Weights of a small transformer language model.
Size: 14 layers, width 192, 6 heads of 32, MLP 768 GELU, vocabulary 2048, 6.62M parameters.
Each number is 128 + 32 x the weight over its row's rms, rounded and kept within 0 to 255. Layers, rows and columns count from 0. Numbers have three digits each. The size before them is the row's rms in percent of the matrix's.

# layer 5 MLP down (transposed), 768x192, rms 0.12, rows 534-583, columns 64-127
149:085231102159118128109124155141059092129135123151119163139132156157103129134149132129162165156118160154111119106177108132153115112148154173162169136091122121153146157119133106115151129115151138
100:121155098107141131080150117145081140133103088088175120137125126128120088177144117121090156129090106134134101142151146142114098159147118164140190126108093141119147149117105103101084086149154163
100:152166192088129077136136129142134102147120111114115141128120103123108119057111081142171095198092103127133136147088120119073141111037173108132148142175137091122151118130132146153100164079112145
089:161144037103168128144145124106137088127086112150127069152121140123137138093152068139088093153114091060068143133136178098158144112069114115172164158134122190110114142122149123155133075148166138
098:075066129123077091156132096172185079115093123172114132148218139077157183173153097111151132100093105144161142141121122115115140158128147092150118175182123076128178163127150093135131141117074164
106:161123169197118145129055135171123119098184148175158070104125129150133108172161111070157102160100171135153150145132108144150185159118092059165094069147160117150074126059092149174094147136140170
102:058128141133095109160181170117168107160123136136146083101060151152145201103105163113114140161195160171169176126097190093098149132101098120114160157105133147138085146083102169202171159115093142
092:157048103134098174161091123163139173105099108111189127140175149093114107136125138208124156105087125103131128174182150122165175128145103126150083055132111082144106116108103125176098112122145126
105:147113097130138104131152184101172129085126119157112218131101045080121107155090191113095131089144154112126160141108204097073127150095147144144144115125088074099131170194100139151137089105134116
098:125165060082147129128082110079140147113203173138118103129076062180124131133133121236068082137105142094118111109079183152121116102137143097147123117139132171158145158128120139079121101108135137
101:173094105108160202137138109148190085115175127120079090096123116065130090153115125109145118097145109175047141163142120136073055154114134140139124105161091087170106132089119138141125126146121138
103:083137137031163150114084165112178081109119190156077180157111107091144179119123180036079093116154145213136149110139124180116116131142154132114153116139130144166096173164181103133099069180152128
100:161096166102108130217093143074146154164137110163150131114090136156129056105130117093100130130199109122171091092146096107151107154091206134103081165056102133130132097128164166127120114097087123
113:118089121068091129109100151148152161146204117075131133129111162135157144144166189159084094186096129090183083120164074119094128087149124142087138113152103138105144182144126104107135180137161141
107:110176163115140114105127092100155143027153105096164129135125157083093110110109085126127129133134167132131085124167079094206057120082161156136132181089134145071183151052144126131140119093106100
098:117176113184155135121101114132157118054064107131116155166128162173151090111112090089144133107187111141133119215188134113137118192139084136090124123089120146168170141149124168107113128091129101
102:110130083154126167140171159149130121114170077192111112113126167122135116152118160109081219159157117094146118103156144152121147085091096148115108150141146049161146085147170074133159131123118148
099:125202200156098139111136083184128105174090176142159144153180133155120152079094178115132077110102114119083118093173154091108129128134155087206134135083154164153115079160074068153117195130159138
104:112138137170132110167069123122127153133095097153132125126115150169093222161105146153125087127127103093143108121124117093182131122179063169132183140146089096153155119107146151140161133135101077
096:090112109165114089141111115146151149095102129105196169094111167113117112136142170126063168083164154142112106107112151130187160098104216119053106129110105118172105141152035179132172061114180160
093:149102115083128166195100102128158136136080128150119147070096159099088114137052098112151165149095141136133118124160181105155144132142111115122076120109152115096074104107084125180144123162150100
097:103124169176178056120144130124152149144142175105110087106143136152135180176099096182115145083120145139096087077053169114106126159081131139154103148077104143173130126136061150189170110089125136
095:161074129150129140173160125172173112118079148110176136119109101113157163109090082108133129167182186092150112129116139096154161130183077174099168121115196110224165143157130138109086090116148100
108:133140106124150201120138154133170112098118150124065091101159121139042162136136129096087136195149150116105129106121111075069088122071140136161126134067105130066104130154139111132182147150143150
105:124186130126083140161129149107146170195019140145168122161150111165154138149080118069106096152116144149109149123133150121146151138168131090095099154121134088094154120105141119119127079137162128
104:166178061174147146132064142042116106093101098140109128155171163175088163114129114143128121143120126152089135171078153148146112195098154095096119186147118116129091126166133143098144097106099137
107:091173091091130122146112132196172103156140102130127094106109122152115141145207152123110160154116131130148148151107069132099100117127113121194149091068131133146119129131095077104120110121133108
092:068120114123136104145102086087139100102153111129098157125132110118148117125081137122076138137076093159109080162133093156152133156116137076169121113152143142139094121149097111111181160134090115
097:105106118162127151138103115180166131178145113135114164085071128196166113108122179157136140144112150174142099135107115168092138088128139096055164141110181082088136116135126173135131135122105136
103:061094134133083113164155129189173165151151176114145109114083083117110172048168130078078188180088141123177129117138131174123185117154106215141111094120084110069097141116173109087107164156105136
107:107132111112137170143105132150179112174090153120142114162137104137178105153175109152131105126128164160118154124084088200098164108108138174131092147077139114143146156065185134120203108187105156
095:125165116118107147154142129140076108115163172102133179134182067114139063140186102128172086141125153139146095096153088162131136143150095119128062157134091146063074155147115000148119105112097096
109:108135141071072147155152093020104151129073150167175134147092119117112135128122115111131101058107107200077127149110117089099134125098140107104113109101108098103125173125065167205160188123150109
092:121075107144124127107154156154110083158169159137127150107105143128133128122138150110120153164130151135172099107065151121168132105116122116187132133112194095118079112114172120135137159138199120
100:128166128139111113150123189142143168144134090106075156117092145154094113109107097124150120119098150106122113185126172086090141191047179119109155162164209164169154121188122117103144140125172109
105:135132150106165146093134097177125168103097159090132106108128130036160132123178116116090142141096132163155135163134111129114093148102115152176168214127142133100102124150092179092048096118178146
093:192162139147117140139129123131090201157169164143141116167178129137117206105136154112134092155137105112166150155120120153081125108130200207117146148137120150161151132119139176095089110095153168
102:096095206115111105160132155133123088142151161135128165132146107081098153135147118120142091130130184150157112168132107120157099108180142142137156113093144110096123152121122110024134162126070186
092:163180155101170089118136144172134117098114111145155088107167087189164098114134096117134149056185134069144091130127145107142157136096139121213101145129151121195131148111172114165123106106123164
097:085120093152180172152119143138152110163113109094178113121109147122074069114111164136178128170124136151164161074124124137041123139104082073106121075191144125135070111177115071103087176111149098
103:163164134137090152130121094126163157102139139134133115117193094110107130154125111109127153139120195151111089140121076088115160130074142089061210073075199106168104101085073122112095143113119069
092:104115121109101150165114159150169153108110055129122106113097171105169120150092081150211131131115148165145153118156111162125149162172070153130156138090103131145171089132109115104094068125084142
097:207101222121104132127149107143071107123187170138035153101117149075118160109112117162144093149141144131171095103143108118122154101119085136118125142117189114124199127131154150135117133158105142
099:097135070135145144120133110140117103109143144150091144105120099104099118106150189086091128104117105099112106200200115121119056175100146132087143152103134121107173079105100187082110127150138142
121:194055115129127162101141131124148107130154094133148086113145122124131151139121124049154129142041094125098152080120138124113121110163126101159088112169153126143111103146145086129156102141110196
092:155124142148080177145099092103169133165130113078108131110194106148071102194099233122120120124158107164106076167119097130136192177130126123109166076141118135138123111207107120104126115107145125
097:139184179155091101108122144086115172136109043176121161146110147167127137096093176090089136096126077088160145123095063129070146132134073103122090173134103115123117149149146055102143111106151062
099:141143173141132125107141165070188120078108092115137148143178117171080152191157143096132132103127127144100095119052067151141153112151138126112137031078079138137131104154100109101118132111151166
101:113160099116119146099146093128152110187158084145115133091110107108141150189124192144108096151098177113118127144136155107086166105132060115065179117043054140142120131165167143125074116154095116
102:083133096118098172094100118111109103117125093150103093155150154114146116132159126211137075099087112140146122057164100139142105089100163173121095150113069141087166086126172190118178160130115107
# layer 5 MLP up, 768x192, rms 0.116, rows 535-584, columns 64-127
106:123093144198089166094078168113114092125136090163123048096114086151134116134131133107152105094152157072125194116100078145101079089129142110187106148078122131148138145206182125114124148105107151
104:097105103183136144118118173121082073140124123144109099082147134113110107104139168150110070071107136175167106062150197116148148120145075176122115093139158159128134123048174193139143101167147150
095:123132151045063151122147073155095092119106146108086116121116123107077152161072108111118145112162124150175123119115176136121110133153107146137130108084152113188182161180093148130084142063148072
099:081099140114139097128131140139175125170109096068118112140132068109143103159128115114104103125134102076102047181121078160170107153141160179099126134115121085138165074123164123122147090128210158
106:119147112140122127051096137147062172155116121136144160132114142123165145121160168109125105107077121082133093135127098180149093167164102115110153093113120097093076056156147154181078150076198151
101:112166131100146116135142181146093129107175116108074094123164079158081070161155154169139152175098107112151138156117121134127120122114103136126140186091218093201072138122174133133149115148219117
097:129149167126165142140094125154162097062157128127111125147100121110142146102151159120069051104051196129109157139092123083091157140095131111122071107139190109110072097191149125102142068090083080
107:124142066154117097097184096144150144175075068151081100136137090131195088178148162133137137142073093148085065092089177111112194180138127109122130101109114112098106121137144106118107118105145061
102:150089135097125151145118117178130146104179174192157096135108132103124150107135098168099097125107106156118089031171168103126222096077076115112166086137093125117136084098153062130168154160173123
107:119186145143134119123076160196159172179135114093130133122138121184063095142143102170163184142132142163089110142140107103114175182137134138157142080119128155126135117061096106103139096102134070
103:104081091099118161133081158166128107130154133207161124164132106080067116090126133134133164127153121132180149134116051079155148105129185135066039102140164158082094109134090102099214089198128119
100:124133120094118135141129120113136124133124183115138117122091102186075141149125142132112146164126169151181064139092104133116080095157124091157151060078122100147113088150210131099080159153145142
105:105143138067131120103102144126073125120154165106140156113073213195140114091123148163175135151141102146090130150146080167134133113163117103068136062166129148144104123146126052094159078115157112
108:139055155109133131156081098104105151071148200091144090109125123162173101170160120142092133153124110107115092089117138051084089127106103120079152183101092054062138137161088098182097130124176092
091:130174147113141112099153082154075121123154130158097139115092116136114090174144111130134149104124225108145118106158177126111041078109165162135138103097131172108175125118147193139083196136150119
094:134160134169054174088130158164135150144175122178105136123125110138183150136186113112148173089130162119113123150115101088133139078112065137157116104099083122119112150151108175121170094124144150
099:104156120102147149103143150131074151098132118104072122150064106088128159134190118138117163113108120131135096143158116123128161154104102116189137126101118159118120111079104139136107147086103110
099:125151194160152054138142054141141103098126128152151116184097136135086162152137115151119110116070148124112129000132162107107171165097093116078121120184133160121118124146059154125123121068067073
096:114144205175071240148105094141173096111154138146112134143167142144071142102144199137131193092136085102175110144169069104093127092127115136097123117108151120128114061106079121129129151162190092
098:161111067119127085110162183107110164083146152175108162094153071115090142110139163063157186154123081131109180124081132187121154151159119129077125160135118136140156147116179074127135123125096117
099:108221140116223182101128081139110114132173124115131107157090154159096096123170116101127144169141110139091125162154129111096094117155164139136130131111178077177074181120155122102192131153154146
096:103128162032135141143112071122129135130130113107189146113071120118121091111137180155124127158141183122140125104128199199095114146050104140154156144148197159142115124132131125121135103175075159
108:110101123151108167100132061162136076073102164120136152160126050177130126122101132167101197163137126157125156141128096128122087151143172179087067148110115104174125144134119140101139089115097171
112:134161131151159132096152127203184107106168131133128097116122141143113093172121098110120167173068122146181142136136092225158181064152130131109080122152131180136184103116086098190120179117160174
105:084141077125118100154091127141097099137142110164138121145154153124144081137161067144083128105114092183076146091107136135089129127158083108106129156135111140165133113126149119127145109143114157
099:114116110089117115113024185130070147105162076169096150127068118135094125102169148145145152170156083139049135158121122125136142140162121085135063071122094167149148121110160121070165127073110136
100:139161186134137118162144121124104179146099096157097132166150148116154115072133106123142181079136088148105157111176102075127108136129146085136129157083138170078073089155120132099119114121117131
096:088156163146129171098116210153079119126138179176131118112111139130052150098055084121048113106140113135111142077165143181103174141105160115165105101101142116129124134093158097165110122093119167
104:088181153111144060104122092110118144151118146135139138126114115108112087158140129100143097113106115133120144091090194116141142139171112080140130099132055102095104144145102119141092192158158130
104:096149138114151085110143132104101127207103142113119178117089137143190139146126096128194081108143070124167111115143112142093144151167145099099112137081143125099144154120140118183153123167146125
104:126133107164181180139071098178113105100131194120077153170140104145097148182097092137159195184134080105071093114127117114121138090103106067078111067182132099105115126125163072144129123119163113
109:135159089119127106117142137110182098127065137113130063167133101155084059086113192205125141122195141100126170095122071154057134136116172104105131147124112079136141156092150155182176086089135137
136:118118141135152126064110094157128098127152159166101111150120145122097109138155169140134176120171130158154112149114150148155073148088125102102133182146198109119112097168138130171087150155148131
098:071117162202169119164156186120215173121109093164132155115136155065162172130164125167092173082094130111107100114098066123154148085205129122120127123101184137165125088203121136095139111108157128
102:122160128098143106110181083169137104157083104126147165119109129170164125118116144177208174114085154105120116115085145126198113138210103140090177118134206167116153117130087139070116150110101150
091:123171135168088137132150112105117193172141128106181115129111112121111120163091182139056127160139116138172134160159143134050145165083165156152120147141114168155144109123182117119130111108143175
098:124131090110140146119114181201158104131137155135113080160100113132152137085152152169111197155125186135134129083091161126180102166160112144126097139129121079102134139113112093134096090144132147
094:094123149121168144061137128144104155062108113104038115159090114092117172070128078105099195100164119130166125066139117167140144151136104140080127108130067118166164132094068146075152136188157155
096:112150160146162135138128136112091149109086104122132158109128120088181136114108125173142106170117085073120118107091101070122156101089104129158125117111123080144143119132157141123112144118106179
101:094158127117150195110123136142122202137123169164047156160115131145123091096151132140158139101167043081117103081130133140102141182059093064123089132094193136091138172138189097138132099190141080
102:106159080138172180085165137104115080150128112131090138126126145125179153134179104093147128063158085165117170125088092130089148084132157152090141182142158167126105074127106110144154130154033151
098:125155116107154127120105108091148119164080170157149103092107087102133147128146103148125159162083091093107083120058119140173179114126165165088097070126098200111131153142147084086075141176137121
106:110200096121125118105136152103154099150086101162149054116101144128104155103149201132112189100099097105113041169135185101153163120144142099169123104169088137118112147144170145114142104120191166
112:125139121152086117154137120112128102150164168177138080070150083119133102180099097129101162122093140100063223103109162082083151142141058141120102067089172124067121133121187096089102070130079130
096:144131134111125061106149091107139141067096127171146083201150124119113112098138155146152131125131146126157151111084118140140163087122137158109132073155103175147092182146154097132159151186184089
096:141104083149144170091080167161196087122088148134120126048131152127083107124093178122167155114104212119127097078119202107101130128156101136119107174125178163065161100119155074146143136189100150
095:085153080135088092135062152148151062120093119090074124060085196217119163147173130066146123154116161081146052079158124117119137106151127138140113134161141096157104173115073131133159159108165058
104:126074112146132099110018123102208141145167098094126157154123123162196151143190123111126185136175094162122177123125114185145123154101129175172125095115150147113096120165112091178116117122139165
099:076161108161144117103092150181106057119116117138147064139082141136114167093102138188160137166138130102139135064117159072078100147092177161190171095082095131125042100131124152129196130212147147
104:136128100113137121116124129072116119118132110120078107180117151152127062177072116174197149139122114077155150106102226123089130084118140149104121119081168172095092083195185118129105107146154073